Part of a small language model's weights.
Size: 10 layers, width 224, 7 heads of 32, MLP 896 tanh GELU, vocabulary 2048, 6.57M parameters.
Architecture: LayerNorm before each block, learned positions, biases, tied embeddings.
Training: a variant of SOAP for these matrices, 487M tokens, 4066 steps.
Each number is 128 + 32 x the weight over its row's rms, rounded and kept within 0 to 255. Layers, rows and columns count from 0. Numbers have three digits each. The size before them is the row's rms in percent of the matrix's.

# down: layer 5 MLP down (transposed), 896x224, rms 0.244, rows 313-425, columns 0-55
# up: layer 5 MLP up, 896x224, rms 0.238, rows 314-425, columns 0-55
down313 103:131186157190147111114149150078120091131117127150168130121105086129108120139169119145133110138107103096137094079099030100104109167135090179137146079141091141068146073129
up314 134:192149088147125124134108124092127134156081075138105138144095105150144129110103147092130155104080128162104095119086148121158130142193131119121157146092080127175167149096
down314 113:177030122168124094155096106156122144108153128144120158133136088126143145138106113153095140071089121148106127099111111068175095175134080132139144077091088099131133157133
up315 093:092145130110133133134189098111171124134135165063166161144131109062175109099142153092130125138115103140116109156136121143123134098159079132143104133099119095161200159097
down315 101:040154121117093103105168152116132075217117091067102094175144158124142101138151112096119184105110084076113134150187099101090155118124072221069148088099120130128142155206
up316 099:103084204094114163154125142109127130104133173102121158093163162107139124128076147174165154121131063128116099085080121124106079115172158144149163062146177054169174104127
down316 093:143141098117131097147140180056147191173110036136131114166098146151188180075096147096100148106073133145112139118116132121136112106084056089115098214169142130119076192109
up317 104:193133114151123091115088123126091144104094059154140097156140143159136158102080138132166088132118113116154073138128118128171119137127170118145135148119092129097141132157
down317 108:102072126099101105122108088113161159159180128108157136120104088139134184115169100105077109160093119136110140173155090149151127123118128086164129147134109105128106171081
up318 103:135171166181174107106119160136125115138099080071152138141125080158191114144190153066142123155183067128103172120109191098082107126107198039137121138055122082100153063121
down318 101:134133103130118044076138118107134068086082135137191181129118109150146097169113123138089133144115068101130106104160125097118119073145122083144119117144090122140169104115
up319 107:140128168122106108115130084141152181111042140163089093151120209068103100162135155169123156149117192162146123193127071161054196156105136149125125111107146096063173118122
down319 107:166163140146124129148147162114145151057157065056178104130125135113104115131131168199136056134092093123145189103130065161098088196060113172106108137166124125089141134106
up320 104:123177163130116140141147136087134143085110119113119135164103154090057172107116166075166147169110097152198142094108031125147112106059126089105171137104181150134193095114
down320 103:176090140115158176084079146109133151155112097141122129126140117164135123069106139158087118127122137168164081105104117085138130140183128146109110157148140143109149080131
up321 083:150128142100106088167092145127141083116214103144147141138109043192135139118106135166132131157117121126140186110193048071117091170065145102118160161093125126125164175097
down321 088:138153118128117149096141128154103198122099166158117122115133161140157106111087146114140141147178165128143092117185144148099157122143174167109118133134163135105100078142
up322 099:073133134172161167141161158153092099112125170101097119124116128174094129156126116157086146121142136198102175152112067142101069137181109081144123150150067072118087103157
down322 091:128107109120096149118173139129093057148182089129127205130128113119146110153143079191147139136149140178130132129114166146132181067120135147063167115125132142157141119100
up323 094:099100126152102162155139155121119172151174165162129136189168167141098157091141119136190169129129089157189110146154164144142114140120124125054120115105092045123215124117
down323 083:177101133110091133167083097140161116168157134128079119151073182170075121103160104122124103145114113090069125124170112109097085175143119092132109162137135084142156107108
up324 100:111084070156111142099129071132077146118196106182120171160076170136105192134109119134142154135034134171158124106142143097144149153130166077151165160133138085182172125176
down324 104:152128134162163145150163169132145155151086152114139106173050134124155041145129126060119133159125091123102144044120187121139134080113144036116157098148155071082119138129
up325 093:171131101158123088112079082122114137210182151156122194078108073113129146124135164053090183126093161092057093168117090046178053154113172079165123110164113091126174135096
down325 094:082087106065106147179158140125132054098130093110129066148131125134104149188061095115145175151087111095136119129142136151116144114122117170171151129111105160129126155126
up326 104:021140155121133113210100156125148135123105126125078140166129119127159129126121184109078123118139069102109110048117207068105177105153125144174124121122146171124108167172
down326 096:146121102127115163163168127129147108062125191124073086146108098152123089118123117176153157166111136176131182118117129129098132108119139086072114140221162090098111105115
up327 107:170126147119136135146146109151142089172117146097079123195148087129063205155141128130120125110167131111186126063117163120124138067169125173098142097131127081177137141090
down327 085:117087106107115178134134166164209185143085169112115120096055059170133182090126091121094165116162128206057134146120152100092180119131127076174122079131169123116058128117
up328 091:145127140135191131144120141157113108145172116105205099142162019116136087121116107146090157114123150129175106180134150163034151087160146122190106117079140086150143152132
down328 097:151171145131135169174072106107149121143142145148075159116162120118185193126104156138185136143127116153073178106122125106236128161117171140164113171163125147120121092119
up329 098:112116121121139068111126115135110110093121096082205118130165108148095154094125091105136133062087120150156128163131159192070163161086114133098143102060092182118119141139
down329 095:108171108151097073152119118099053147141068142123173156117201161164148039159115189148130093160141149083095069088142129053111088111152127070168136086123108181143179131168
up330 091:184089098085137155168077100154122147071133130130097128086170145083193135148109118129042090137083132165168143104148093101163104102150127142097141140103149081171161155086
down330 089:107142100164182123134198109137123046166068123065176106092135143192146123125131119144156133143207126132101135178152138118099137120086152108118123124136141183118140111090
up331 095:131153198144204143105066134124071115124132119193128170133102116120122121176162155109136083125111169097135112157072157108165100163134102084182114121078086069165146115120
down331 089:124152129131113140156124142040131167114094105159114106116105067113148120136171149091057129115074061120108125086146177158209146112113084097165134105059093131119093094074
up332 097:117103126176113102121169151145091129131130153109114116118120160133117158138110139175146147145101106147082122084135146101121112094129137121128125196100113139102129110130
down332 096:117174131137093149127137176181109112161136145161139100097131157128150087113166069192129115137085091100111147090129073126051104124167143110142097200094077146107083131181
up333 098:088126092226119158119100150118141150140134115121139098142183090155108069138110156158147158163176114166144109170146133123121140150102075118075103087157149160079125101129
down333 106:068221113122117168168111149063164108138087142156094123114110142108117151093161121200154126104177142182166160092132127107118209067143141150101150163132102140095161135132
up334 100:103119162168118088133067098137119131143155125124112158158116142109113102202118145198183098074111132136189091104132115115142125106122161107057068141155057129114147139124
down334 091:122229166109167108060152165084145095092118083076157122107156133156087108101131106179128143119164081096126104109076093163098101103109115131127108136165122147105180130116
up335 095:204082192145129167131073136103099135133166098076134123107127141108159137103122124111117143148121117173187124107207075136191127163123136125104084104161146142118114122123
down335 101:083176061154151070126169125128107143173098084153117133125186170121099189108162172183100119124078122163096178125097121128119170119116152146101121092157124108098130090141
up336 105:182105115091106167174071128223164175152138137087138121112090159156158092118137127148173113109098099139098107108125146119093113110098168166170150150141147137163102158158
down336 107:127108099161154072132077143128134099152136084154130169109123159097124077186141178185133123100141085167188141143151120123073118092158112120162155176153106129077133202099
up337 101:094177208169115106122141129091067120114130095163098188121135128144131169126157108134103137074093058151130124126139175108115104097159123122173179093124146092157123189106
down337 088:145112082107149123145142152146139111180154114149106136157130149155129138148109101156078071129074084076101167195097083108117122113120099134111124095126080142116126192145
up338 102:119116116103137101139109099189151128103088095155155150105118190182109114156099154122132168081121121155129132174145082149107116099100128136157185117100060118152155125072
down338 100:141110125135168188145132090095084162130114165154170110095115136164124080101103167130117102101072141146144101176177188058118168148120145142127141144128151156134117103091
up339 094:137201106170129169154145119165070051130109117185106160176131102099171100161081174123132106117106116152148119117139102170131118179132183078114187095144147070163095128127
down339 099:159104131149172196147110113121120125105125123164163148165192079099187111095083129152172110146081164100159143147096128132138129173029159097075134048134146109131130133120
up340 098:139098153121082163141118067105062116102152097103090115121111191140144123085182137155103116149142137078152107091123143160159097091134083130162138193110115120169137135103
down340 101:127122105117122115119160147147114096175117134160117140175184087117187102098123152139121147109110093145132130166121111112143171131133077139128101088152120134124130166140
up341 095:036161163142087154130128085147110134144125101132096119174080142159166118125103130147102129163079169077160127104119115114166091156141115141142093128104148115135183083144
down341 096:160134105155129122148093120072107107114136182111106121153186081134164129127122167146191115096132090094142117182131108081091010182158138100131159110104136136158154123103
up342 106:083133098052139185158155165072194098108072180153141099160112097108164049183085074146137065155122112127111114085061135115102112104099088169123093165165117141179098081133
down342 116:142083116095140102127100154126128122142124126142143123102146116094180078064146150113040123202110168098124137144132139133122078130100150134148147144145143104125128163110
up343 096:130153138153124169148122151089134127153150110095110148097107141168122137116127093122095135116113065150114116082089151079162164094157129051121147199127195075194082162160
down343 082:131167104107158158138195124123135098142067125134132126088111136118088153156087132170125114146127097115111124142125116111100081057114079143187083157167123153121191136134
up344 095:089136121109112133200139148158125102212135104142200127127085141171130094142131124159120132129173106130116101131100101165050141106106094096148171141197119090086122154151
down344 105:145105132065143185122138118118144207144133127100170039203116116132127104114133121145142132054108091130205152067181123173140133061118098127214097161102143145111102168083
up345 102:128134110124093108158090091130152114092129100044145130163209172148142162105123129138192104093143120149086045127102137172084128215078174152058194125175145130135125138114
down345 104:143124117142111173133160113141095029177073112119139104173095111173128158105110097156177061127112111189159176107137152104128116147118122172117134071150140141151120189076
up346 103:084085107134121155166091102110050147122148124136093144113138116155070099157215129159151131099185126122119149124106143138147168113182138224157130166128085164184132120112
down346 108:095116059049150081168179190126135140140107121148170098179120113158144144146184095102137044129175179153107082172131118145114145080139092128114134151110162198072116137075
up347 109:191123105165100163149159107072186098150175118144049108106139121108066099118075118136098154148090175130107097074097164153149133135106116181147139101100131099159049119121
down347 101:107109137122064219069156130071131164097154132133124151127163193104094141147113146149079128158143146137198094114137120175148113122106109134101166159107112094187185144111
up348 099:166114101063142084112099128122104210138084097150173089177136109154138095121149092111128084106119124121153118153148118132095117103154083114121110193059180041144131087136
down348 088:041128150157100102168131125104111105104125120120119122108085103146125117157107167135110121108146158085090114127108134097178144142056170153114148040102102152121076124127
up349 095:088134111137101169154108082136130133110186118110166093154094156158133150122104106104150136088114159120119104074115097139166108147167140162182143110159165081102118071095
down349 098:174076179172118123157144134144156088122144107153113087189142118138167087110124068171139105159127082105133121150147094137095141118088115138075169152173156148137069130154
up350 102:135061073166186196149120147146089143179108138124129137153171131080129168130160102105159164090164136143091165118092157119045095112161087096113093078120122171110083146184
down350 108:157107142111139158173148148139115132137130156143206141064150128138145141143188141123140145088161136207147103148135099140115105129144117148113199135143082151093137067066
up351 110:150072106120173137098146156092175118162118129091139110205125181145068160154170121148157115105109101101182104107073175115114090115121128157114112132165153111125088119141
down351 108:103133182128086152122107100123186127161149122101150144124148159134164174176140121144146118185164136166157144107131089124149147081107159148161038178098168139142097108138
up352 091:099105176115136157102084130154114100119115112118199173156092095176137131149144117095107094188160120169124097126102107182103114072110055134152132141137109114126189109148
down352 087:166081117112084113119163101143116181105111113134084113127104176077142112118098146114145158099110076083133127183132110124108073130094139171104067095121124133158065127115
up353 106:158039117138138077133128131106154137090161110155127096143134152083110136159184175120087139122117074180155092134121160114161156118186118133160138149146132086170115166128
down353 094:105144137158099152136083107209162179084093082126100161096080113153097161117155161149127140063114126137082159118194137188166118123137128123103046133120119118147073147169
up354 104:134072178148038129144137103126087103116130165156177113183088142057091117120131084092123134099146125172143103144103173167072056117111090163124156105157162117129087160156
down354 099:118074088148132096119125093121102173059136082173135126190042143136164110155109126108072157135127116118156129099154156124104100155129110112161107065130091086139122073092
up355 105:097137150103064085152089135059133121115114121057088156141114081178141112143160154077131158141123122160097136173111195144199111138106150106144119150178131121150154121096
down355 104:140092083115193110156106148132176145161141139097118155121119121181127159152172142164154093180169131167203153147134116098190149145151148119174140141183096146098073109161
up356 095:125099149144107137201215108136108122105137063150132172151123135133144125181183107112169155159142123135144127151126077136116124140135088135132159150089079088123049151148
down356 092:127106180211159091108110143170134108125114107119179111112096122109116139196137112107103111125092155105212154168129104120120128194202096100102145148100129123143091143094
up357 121:127085134154116133106160117108122157125137166116189099145094080175183117085124084098157102110059168190130147136136118166174170157110104133128120177121138127179104132191
down357 125:158101140112126119117143111149143138112149141107092107190150058177152095118114130175158089141116129151082158078143153106139102150076096118080098173122073112148114108170
up358 097:116159167112123140160147105097148148122139159124101109116102129145144122092133115116075118092135131142124091159104166113141112113112130173093104189116195188169128104107
down358 100:155128163116139085128168172152112226135147150106126088169132063151084131132167096122146126137122160104110162140091117103159150153103138110138174111132122104140105112186
up359 097:130097159054121097179111146098139138128162152131118105145119068156118100034123133118119086152132104146164120131125096100110098100116068142174093109142141137148151167122
down359 097:169129119113165173112101169122069095140135122114118116130154125120130135103144097173181146190169066141138100114079118085121126138151150124132133130135120042047115110185
up360 091:160136078138066091070089140059136088178084168169089127167139040145098133162101110170179135138132129085212148119135111148094120140135158140101089145143135114123200137086
down360 090:109158148148134155147184125180140142133189099122068213130099163092137147045068120133134149114167132140072127070116137115168100111152081084143200105068158114111054109131
up361 107:114139148103167128156139157196103090102067098211102116086102134122107089108159103145124097161132133114101165167151076123102132150103082173121093090074124115133111181153
down361 110:109124087147121189099172126136121065146160100080210137088156179114169086182111170075169137072128127114121136178165090146112126156093140094098166122112125164058134193137
up362 097:131213175129102093136104159114114137109103134168105137124143139079142072120081129048085172159132153121154098151145204123173136104115142141153122142144096110085121187110
down362 086:141114107136144144161116113131092154094104093143145188136114114096121081064144117178184144096116108113094124186103107166092114171154180080104121081126094146126124149170
up363 098:125110136108143164068122171112127104070143128122146137162067118116154093171140095135119141126181124097115055113183092083192164125176084076067141141066179105158134161111
down363 096:150104059163112136063067051118132116125149141081125060113143167073163160118110112105143172097124142127154137119161099117101139192160111107110150156099146091073114141103
up364 102:031126140145122120113163165200068093110086112122155068132134146121150162130111131134175145121160141095183084129114154147079111097156108197149092111142114136141143098109
down364 100:053158143128098160118141141118151148093077151123179087157145130108156080139161147121104084130147142142156132117093090122179159115085112135091103174093126129116169146169
up365 092:137189132118124154149131119183114147106111042142144149124156121175107127101154152112080083210101111166159124123080152101154098140176167138107128063175128126089102111160
down365 098:114143098156130114149074146150116128094112095187148101203067164157181142155159112081158115127108149152119109154125136121123154094071111099102126185116097139134064113107
up366 089:128107086070152112126149219134146158081154119082114125083153108135118113143100099111113153096126083085135149061186135132128118092114100138150105117146098101169165115139
down366 086:117118129193115141169143094157128097104175139124135152108114110149128092167163127082114128159110155126170048125134112189078100143142085080134144111133112148100132139146
up367 097:129113096107142155127096104164155142065143083149153164068116156144073134122170076139098088183117141145079119091085104121129072115082158162119122106117090219106093125198
down367 104:199125192151090192140077186139200104153149125156147101125073151138127095148156159071129146143203069101148177121142084101083062189070092155125104133143076094123145164139
up368 092:031142099132122156204115099180114163131128101206163115204088170121151111127137136099155130063132145150103172092149067156089103141158128087148136117163158181149099142127
down368 092:128150120102169144173131162157124172135138128073111070108141113112073159131135117187179097058123121129128085172130119131120134136105106106162154101174109118123098158122
up369 087:122132115123128195100089112161134089117162118165102140136119147106130104129132178156161131147132101119124077153183174134171162069196140136118114153136183125112161167072
down369 087:132112118122084111098171053194158154118110124156120127114145112087093111111197082101094112070162160137120166114122140109082209149108105118131154122130032094097130111118
up370 095:120160134114146154128085161130165093140104130157079134122114104073109069138056087143127135188077127129220113128099123181126143082241128137147150119133111119071196140143
down370 095:121139081114147056115158122114105175130103101098115108152119084128189157104200097148109150136172153149084124090089120113152108116141150106141120146143162139097113155171
up371 096:101075115099123126183128203117127082121110122120112108116137144135098165112097161176205148124174086109102157101124170156113110142157125167160145153112141131100176143106
down371 099:150091198149154131191056132144097174135148126173139140165132145103146108130148101119053137134145133135147139154091121094137160141117084096093117191139103158097092126131
up372 101:096183176104125121148083094118053074154141106178123139163182158096137089116187089093142189150131145132118124146118180138097115101172117129107148101107115092171120114108
down372 093:087133129146074147136108113211101181123123130165084119157106115171140183145110165140133135157106090171155167090184054064139182180122156095139128056178070137114129076139
up373 096:130202150084122118199110105121117192164165102157067169137097139153141106141078095104120125148101100148118151190171127115155062111095035124075125184141105142135111102147
down373 091:080060143150146127124123188060134046162166135089185151143097059121121140131166156180110114136134120044184180080122171157092118136142188090185157097131105144135142151100
up374 099:170116203098125190091094165136147063116104112139133094131135190178097091131157146190025106072143117154085132085139155123126097114135146113121093157141168094109057186166
down374 098:127163101155134182105141125082171145180098094195074157075165178170146148123108081173055127149078135162125184156160144121140138130117074132104102192071148113116074137089
up375 103:155052128112131113154186109127111135090194113152129161133116121134116093090093120122112104123205098154109101154142187130118088122134164116057121132136138126186111125079
down375 097:140079101151144111108167153069093115188151135079122087167158120124145102107089178136100130071158132132134104155122112125167183126142145074129137087153118075174186147080
up376 101:110134140096136061129145119096147162076199162108133153065126146136168134160124125099130159097062108157147087106079170138187084167113115102178140093094110089126123159112
down376 104:166117129182114111098071097072129150104104134132098083123127136126164131149115135143144155112128121105131040122122125088127131117075151149058104060122118221146166161188
up377 110:109049072146126130096094092065081123137098111160157156104150090130087166110145127133128150088134104133148163142068151124109162115116133126156122127096110130176155204170
down377 102:141087113126134147077137157129126111128071177130131085104115105115096126093141082124130137107122064121079107152109139155118121103103164099138148133054045060117104153097
up378 100:166066149165071055151089166123201090105100097158146113106126061169138081089180102102118145136111160107119158115085128110151145174144157102144091196095208130145111135110
down378 106:069146063142118074132106112137148116159088178141138126098175082083158105182133109084128121127139105157119187106171110129139164151147115096121159161116116139137126140148
up379 095:130099070141200143143207134119159163107130134141131128107163121070139094097106085135107118070133131221181153184135131108111162107173201051115080150121182085151136100140
down379 097:122115079149115105109127035091156162147155079096092146117158145163175155114152138119125133105109093119131126145134092097146135107126114127131148135089107113167141196160
up380 102:113134172094086179039119217146135135174101182105142123137113143216157094164152130053097095154156094141150173120100138122112135081153117142155151156085129160154128066144
down380 096:152127166149120125050139111147136151132120169145089104178131070115127096112166177184123199080193066074159151127115178140103155144106132128135118067143166117151055099163
up381 086:121104181158137117141118116117130122082100169170129079186107166147127123129129113135147095082143132122148144055099130108120144141180128129098169069089131071128159137079
down381 084:088088075179123111109077153102108107138088062110131123105122166137113110099144126106177105148097097095060089158131098123114094119121159109134088067137108136103114141199
up382 106:179152196142048096105128165131151140076168120165054150140137135188156105151087108092121061179160083151072122140103083116121119134128162064145137064106141102067131124178
down382 103:147193139161142095102157089146189115150176139099087084138122096151146099152160100137102149061101111141078086129148111123114157157146116125155139122105121119122143075114
up383 100:120074129111148094120141118054129068111098136106121174183117109112185072104091099149147022094112110150152146195119091176080124145086112115130071103100117185130112161103
down383 104:105140074150161154116135145146181196142126139192149134116127159113105157163152126108187167116129164129206190109096154161171149174072215123201134131111144173166156121156
up384 091:193127136162185097158101110166124100102195108084138118124121119123140134111128101138097114095141102110115157100143130116121080129097154139135123119138109113169163158146
down384 090:103169162111098107158118156133104162148097125110097163085117149112114068142148176115111118161142147094145151149178161116107137218118133159079185096133200125123102130100
up385 098:138081091133086081176061160156129135151136099087188123108143101130102110138157183104127145112137162078098164147133127153170134099117158102153111090135153172138175114177
down385 103:152101115127110088140122138122095149119149117055124127175126131158157165172152170117109086107162131156171154162177132135179115174140131146153073072100130111159119150140
up386 105:124193118121138067143109082134131117177144081092138089064112108158124115145115152096206125127158141095104105111124084150112092151146079131118154106116132107103068179087
down386 101:142094131157101092111108088128114098125130113102051160149140127111093162140176207194155149120137124128158147169102162093139117111106137126106104175149135106069146105117
up387 095:154154137146119123168119136092134114098131125169118177114157171087127114118129115169128126153093117138142105125093086113153116116102153066104157159141151114137066104115
down387 103:172128154114122161086176150058136093147051163108069148121086150083139169121130145157131155127084143110162130103118150106192169156121116121153095113133131075136100161151
up388 098:100161085124106077104134150098133192155158098147097057151148133072109078094107181139138141128066137071159160164086132105137074119057109114117131155137129104181160134127
down388 103:124121143129139143156114094154188121151099070123116112154166144123148077132179129099126097082096100149160092206110103103117145118120165146159109142133161127097114128139
up389 105:153137152139148145129081143157162084088134091112074148196111148134094129185148059086131122096141171159118190157132113141159134110094150164127090127172133132073085152107
down389 114:145162137098191161126096153116124179117131137130134141112114110199125109145168123130069060081144150145171110158106143145124155148120111154174167173168158106167157115125
up390 107:118094078133108125147114164183077146165133111142085122100138163092162101136163177109106119118117145127136121127201123162080115094204127124144167115116111112154122093166
down390 090:141074169144166107128074102165133134140158185130141143109177085107120132152115180114146109136138174119135120129111134122094088121172085169115121079038095161166151081144
up391 106:165110118146080120128163093102139096112091096157156143140124076130167176156068132124152127083091130086148109143122159132094140136132205126144158148037120089151131199129
down391 098:112065171185118100071091131125179155104094126104160100156143141076132116181166142133095156119151134164155135160146138117120112156138136122120131156110134154064119137107
up392 108:111097133204163178181104085135125116112141146163128128066114095167232092105111094144104130167053146124122099140162136151160132109146110067185106180121157191127197117140
down392 110:140157101131158133147103133186156111153079116138132169141179173111092132113114119151150121076134079053144117135119116123185099133161086117153096106141107097163109124145
up393 103:082127183072146134148109115119136111145121134150136107116106152117103126121062188160108138143111075120138084171147122122141131132096125126089145125087139160120151127142
down393 101:204117138156130125110103188142089162123142047118124169120141151107110117110137180102059139084154086146185178074059130109059097165215145143121108144127119098100113143160
up394 094:146117193091095094116092128164113153146196187131118157092139132154168118115083124152143129127185194131135106125144103147094156097145117126139189163157150094127101057079
down394 096:089133080188137109092105059120078206100040125182128175093122082134098140154157131206132127195122085146113132138114121079136105119134156115120109127157100091110119153148
up395 100:115111131145145106103163124067174156072126095116102141143120124032117113063117159097104087104114121096152114168159102146099197097137159160161119156111099159106130071147
down395 103:122119098176148082128143165151148141142161162126159126111129116123132131119144146187082106144129128133154130106112076079105204132086115140193114135152094155115113047106
up396 094:161059186133168149113141166095128133123120128129119111156075124115160150139091109135141172083151138127149102145130096144127147051118174060032114174133131114146111102096
down396 094:066091125101073100126168186127126156141157107130096137122114150144156107195102116107148075201125061091121104181126127143134122097130118104093094065127161129145055192167
up397 096:135124132130183148171150141117139077128137144081125153175101080142145113062170098124116102154115187129116102113042147125124134138118134151130098206181101154094117090108
down397 092:156087156151095128113151111139087156134095125112164129115092128142094109145137159113095157111137122100136152087120144133091120109140182121169100081091049153127094117105
up398 088:122139127115170170142070193149142136132209111092160172191095118121151146143108106150056073190122099078148152115147087157095098102067132130083091096122075210160124163174
down398 091:136115095161116134127156139194076106178080118139119101075184127126106165115160128096109158081110208146189121093127091094182135113159093130140170155112138146149109136135
up399 097:149205121113087180115090144115165096122042067148146107109082137160139138111093112141069138109115182160101168104138127138121128130147129144118202156135161099092151143138
down399 096:144140185122160145132139204140140171149035119123160118192175092142098101167134106149129144125185101125185134187124114098086157121099157101116109158118102109144120103090
up400 107:121107130138167107132089119103152096093119167129162130108051168096186127124145138172145183157097108187132092108134122104166117101140129126130145126135089122078027135144
down400 107:141098126159139135162191094159077145138126103147139117122111127151069086094129101129108157139159138109128100146079105101121169154197184094146094080113119148149154120102
up401 095:142107102132109142179148135160178105099132076135092140105140149104081091083131139108147167079133103131127179111067163157112150147148149108116076135170130159076142098065
down401 103:120115169121113145150149145075183124116123097159079135129118195081163180130157058117097147133079122123114168130136184143176161109143160180088115117168122125136103179089
up402 092:176169108065164085168153109155139118120183137098148075115104117105118149112146172112123077106129124137177105087104068101113161088166155097130093132083152199201183124139
down402 098:127160141194141130107138090147142089128087154145140147127157156141201161121109153091159177142163127196143096116115093132160088157148088128104132106085117175038139129116
up403 098:115145111134095164029134137179158105156097135193145166130111134132109137128097060113085185095128122150106090137098131123162124124177137179134126147123122159120118103221
down403 105:134152075120136169114120212123068107131132123151077122093161187125129089114107113139133145172087159106096120082108142178143165128129104155152140127138162093098104175152
up404 093:136123181142174153166105145119118114130162165074153116194086173113132137120113121095116161168099177094139090157100123155133153094101136147155132108083175066095114124080
down404 108:103165106117152112146133133193137113128170067105091171112140130161129086136079113152183026114107123154111201085125101138104130172104107138158109159188040130142141107124
up405 108:111161163152133116113134102129078111130152103163146102070125198132131111124129075152105122170095132091144139073127173129070141130186139155162141114162143076105129096173
down405 107:084129139149091119113110075120188132113110092123098188133144150139102146126157134076131070097155129140191113142156150123163120144135117110132138117091163089136134151166
up406 100:134153125129193129133108111061131151145209112071192154098127110091146079132115149142122146163207105101140161099123151139144140167150096176177126134119119132113129112111
down406 100:120100132130115156152139172136110122154186063132154154135111166134091142115109144140113115103108060136101126106082086166075100112127146086142154073082099182092100148100
up407 110:168093143134128177127134137130097076157144090122082176224142121111168173112146112119139107166126141156124109148136115075139101121130089145135150079111170146113189150167
down407 104:137069108168061133142178182111177135122131164142090102109145118170164117146103068135178106123105145116124113095120141167149138202159131112087149118084168180157156140080
up408 096:130129160081098083151160136075146116150081130128071168094120083143112113080111122162112143126139082122153092146098092133120103121114151118188071083136166115157140132112
down408 091:066161136101107170156116183160136181155149104104129098147135152159133130170166082109095097164141166082129159102118153111149140163136107181114162095085080127094076097105
up409 095:124115081114101130097160087100203166141106103141105146110097054100122112122128109135120068092160164190133141119108073116148116101171090097099099140091076098125172133094
down409 089:136150132201184189114127146134072114109124076098127072176148118135112129134101121118108141125068106163172134161092175164070095127129166144127114117204159193125080102105
up410 094:088166111070183136184171117140103146091126198121129140092114126108146131090104130136116114100136085131096145085085115170137105140152087078091127142184148065119149133127
down410 086:138158124182117182136158155148105090193163148172155083136092096079162110119125120118111130142163106126074124150161089153118124116186163115096131127121136140074073145099
up411 109:082067079111139117110157131144076135124113114100106174089143144179124100074162138112178095129157160070130168124090187148141102183070154127107093142104153123187129098113
down411 108:082086122125127119136083129134183194101121062129161114148120139112189110095126181128149164176120109157130134105164207160148153157173084137121112139097154167112101110162
up412 090:164204140179129108123127106125074058166156108158146187146113101168140128148147086117165105131046080152105185101172137128122146106108167120148133156085132094133153114065
down412 086:133069164123146132103079120083149167146118152093120119149127197127122043111108169187134135143180099142105127142149154112150067169169113128110104137131087117134164088131
up413 095:135179098113132161108050180140119123153113137181139125158114082100103117134085157127052100142110116161119112118184100082131128111135133127092145144176097145102116163148
down413 092:142115166144141121127136096093083157188134200186140200069173173115066086093131133161088098153168139137094111132107123103121128120141146080115126140087130148122120168079
up414 095:105107117173148133120112179096075111111170145132163128156125097173153081177060166190124080122146121159155129160085135115154104156196183140115099092141189142036142124124
down414 090:124162155149069073139086110163166132067078134140149142139145107142077127120129140112088100097122082161156124149162106159146156072145079128084116136160117098163154143131
up415 094:158132154128101170123103054151169136149092174150140141044101107147136162113112103102174169127074123133129102138094142170140124148092063135140094134104122128026119110076
down415 082:137110169110083089079124115129115123136101123079170118124149138100109159136146152136150087117130140126135123116074120079074095129193146101154168129126140090156099101172
up416 096:163111110097193110148082145165116109059091124132146118151117116085161083078136083125134107134135126164150137098103174032106045142170163117143085088100133133100072134166
down416 094:144166137087107102156126092062143132150110061038132120114198144167107122109089130125158128137113085103114133155036143149147143135145165185149136116100071205136128101092
up417 100:123104161166148099154107156127100095082075110131088079139097163128159073106103100068117143135153084112164160053087135103135212102182187096128113189150183090124134110144
down417 095:128091148151126174079107128098143201122092138115074117090162087169127106040164072123157176107136214138141136085126101070176129134123129090147105111194172201114139089139
up418 101:134100121111105172149091139131095096144182092106173132164132101120145079156093206165127121097162096121114149135115110124123072165153149125131158168135153113175142146106
down418 111:149159119137137183105119111134082068160159077086126098159188144067094121148208154170124120158100110114086128094116091108135147081060146137072141171197101121139034099090
up419 088:122099120164140114178094171119157121123138106151123177094093183184089153160131116199149111125111098199223143107066146128123149143093053169084141072127115125144142143137
down419 093:123131189173117159074120156114150144132127163130147117148126120098185110128155142073106170126142146084108084165086099144085161189168180119163137093135141089174079101158
up420 103:137093063118149141179124105104097147130151120108167112108116134147101099114131116082116121164160121126126164173119118164154166118146105156143171126141113160153134092115
down420 094:083118093125140164120182079086156132159182142148121093121183119125115092122112137121178180101142156109128129102142161110079119161115084158158121123133234152103071191133
up421 091:103148123104153085206148121121098085170147106148170163126103082108095090103098040105137118103156157148076145153112093149134131124129171114119199115139121074085136192138
down421 110:088115128150182135131110136144076132123146104147104096148163136109176143128202081153088068165139115156103089149120161151133099144109125086130085149146114131205107088109
up422 099:113086073208142104147090166141129172153077159108131102124139176147180117101112128071113118097144121102151062078106168162090148068158132172133124161175151198152093064151
down422 100:080102108115167114164146088130132128090081114108110118151136164078140146149173161126073094147174086124174115164124126125150070119100110121108153147110115096174078078177
up423 092:141182137104105136134118189132133155096125139103153211128118077173165134118136157090129134070091182131115069175158167152138118121166166145122145099160127103133153087130
down423 094:142110129103153103130100131147127055163167158164155147058149164112142094147128098145171138112192103126169136102175102136073140110129077199097106192067108145105171150144
up424 095:129189079144094070135094103127199122133130096131173107142110130139079130143176150153142116123042132158147139149092160162124129121092096184074131082180129116128070124161
down424 106:168159119067081171154129213127148107178094158120100101112103157170095103107064079127139124092215136150121157145168101159155085107110224142120177175113125129148151146105
up425 100:128142116082040154143090181107112126121074104141154125128119117090044112126177158165217158160126120135133163119094110146166180144111175078155168085151084121194094135112
down425 098:135126166179187100132181103137045183145080080149118097156105161114122143092137080092072135143137112101134130078112123129134150120115140111134103066135173105152112135146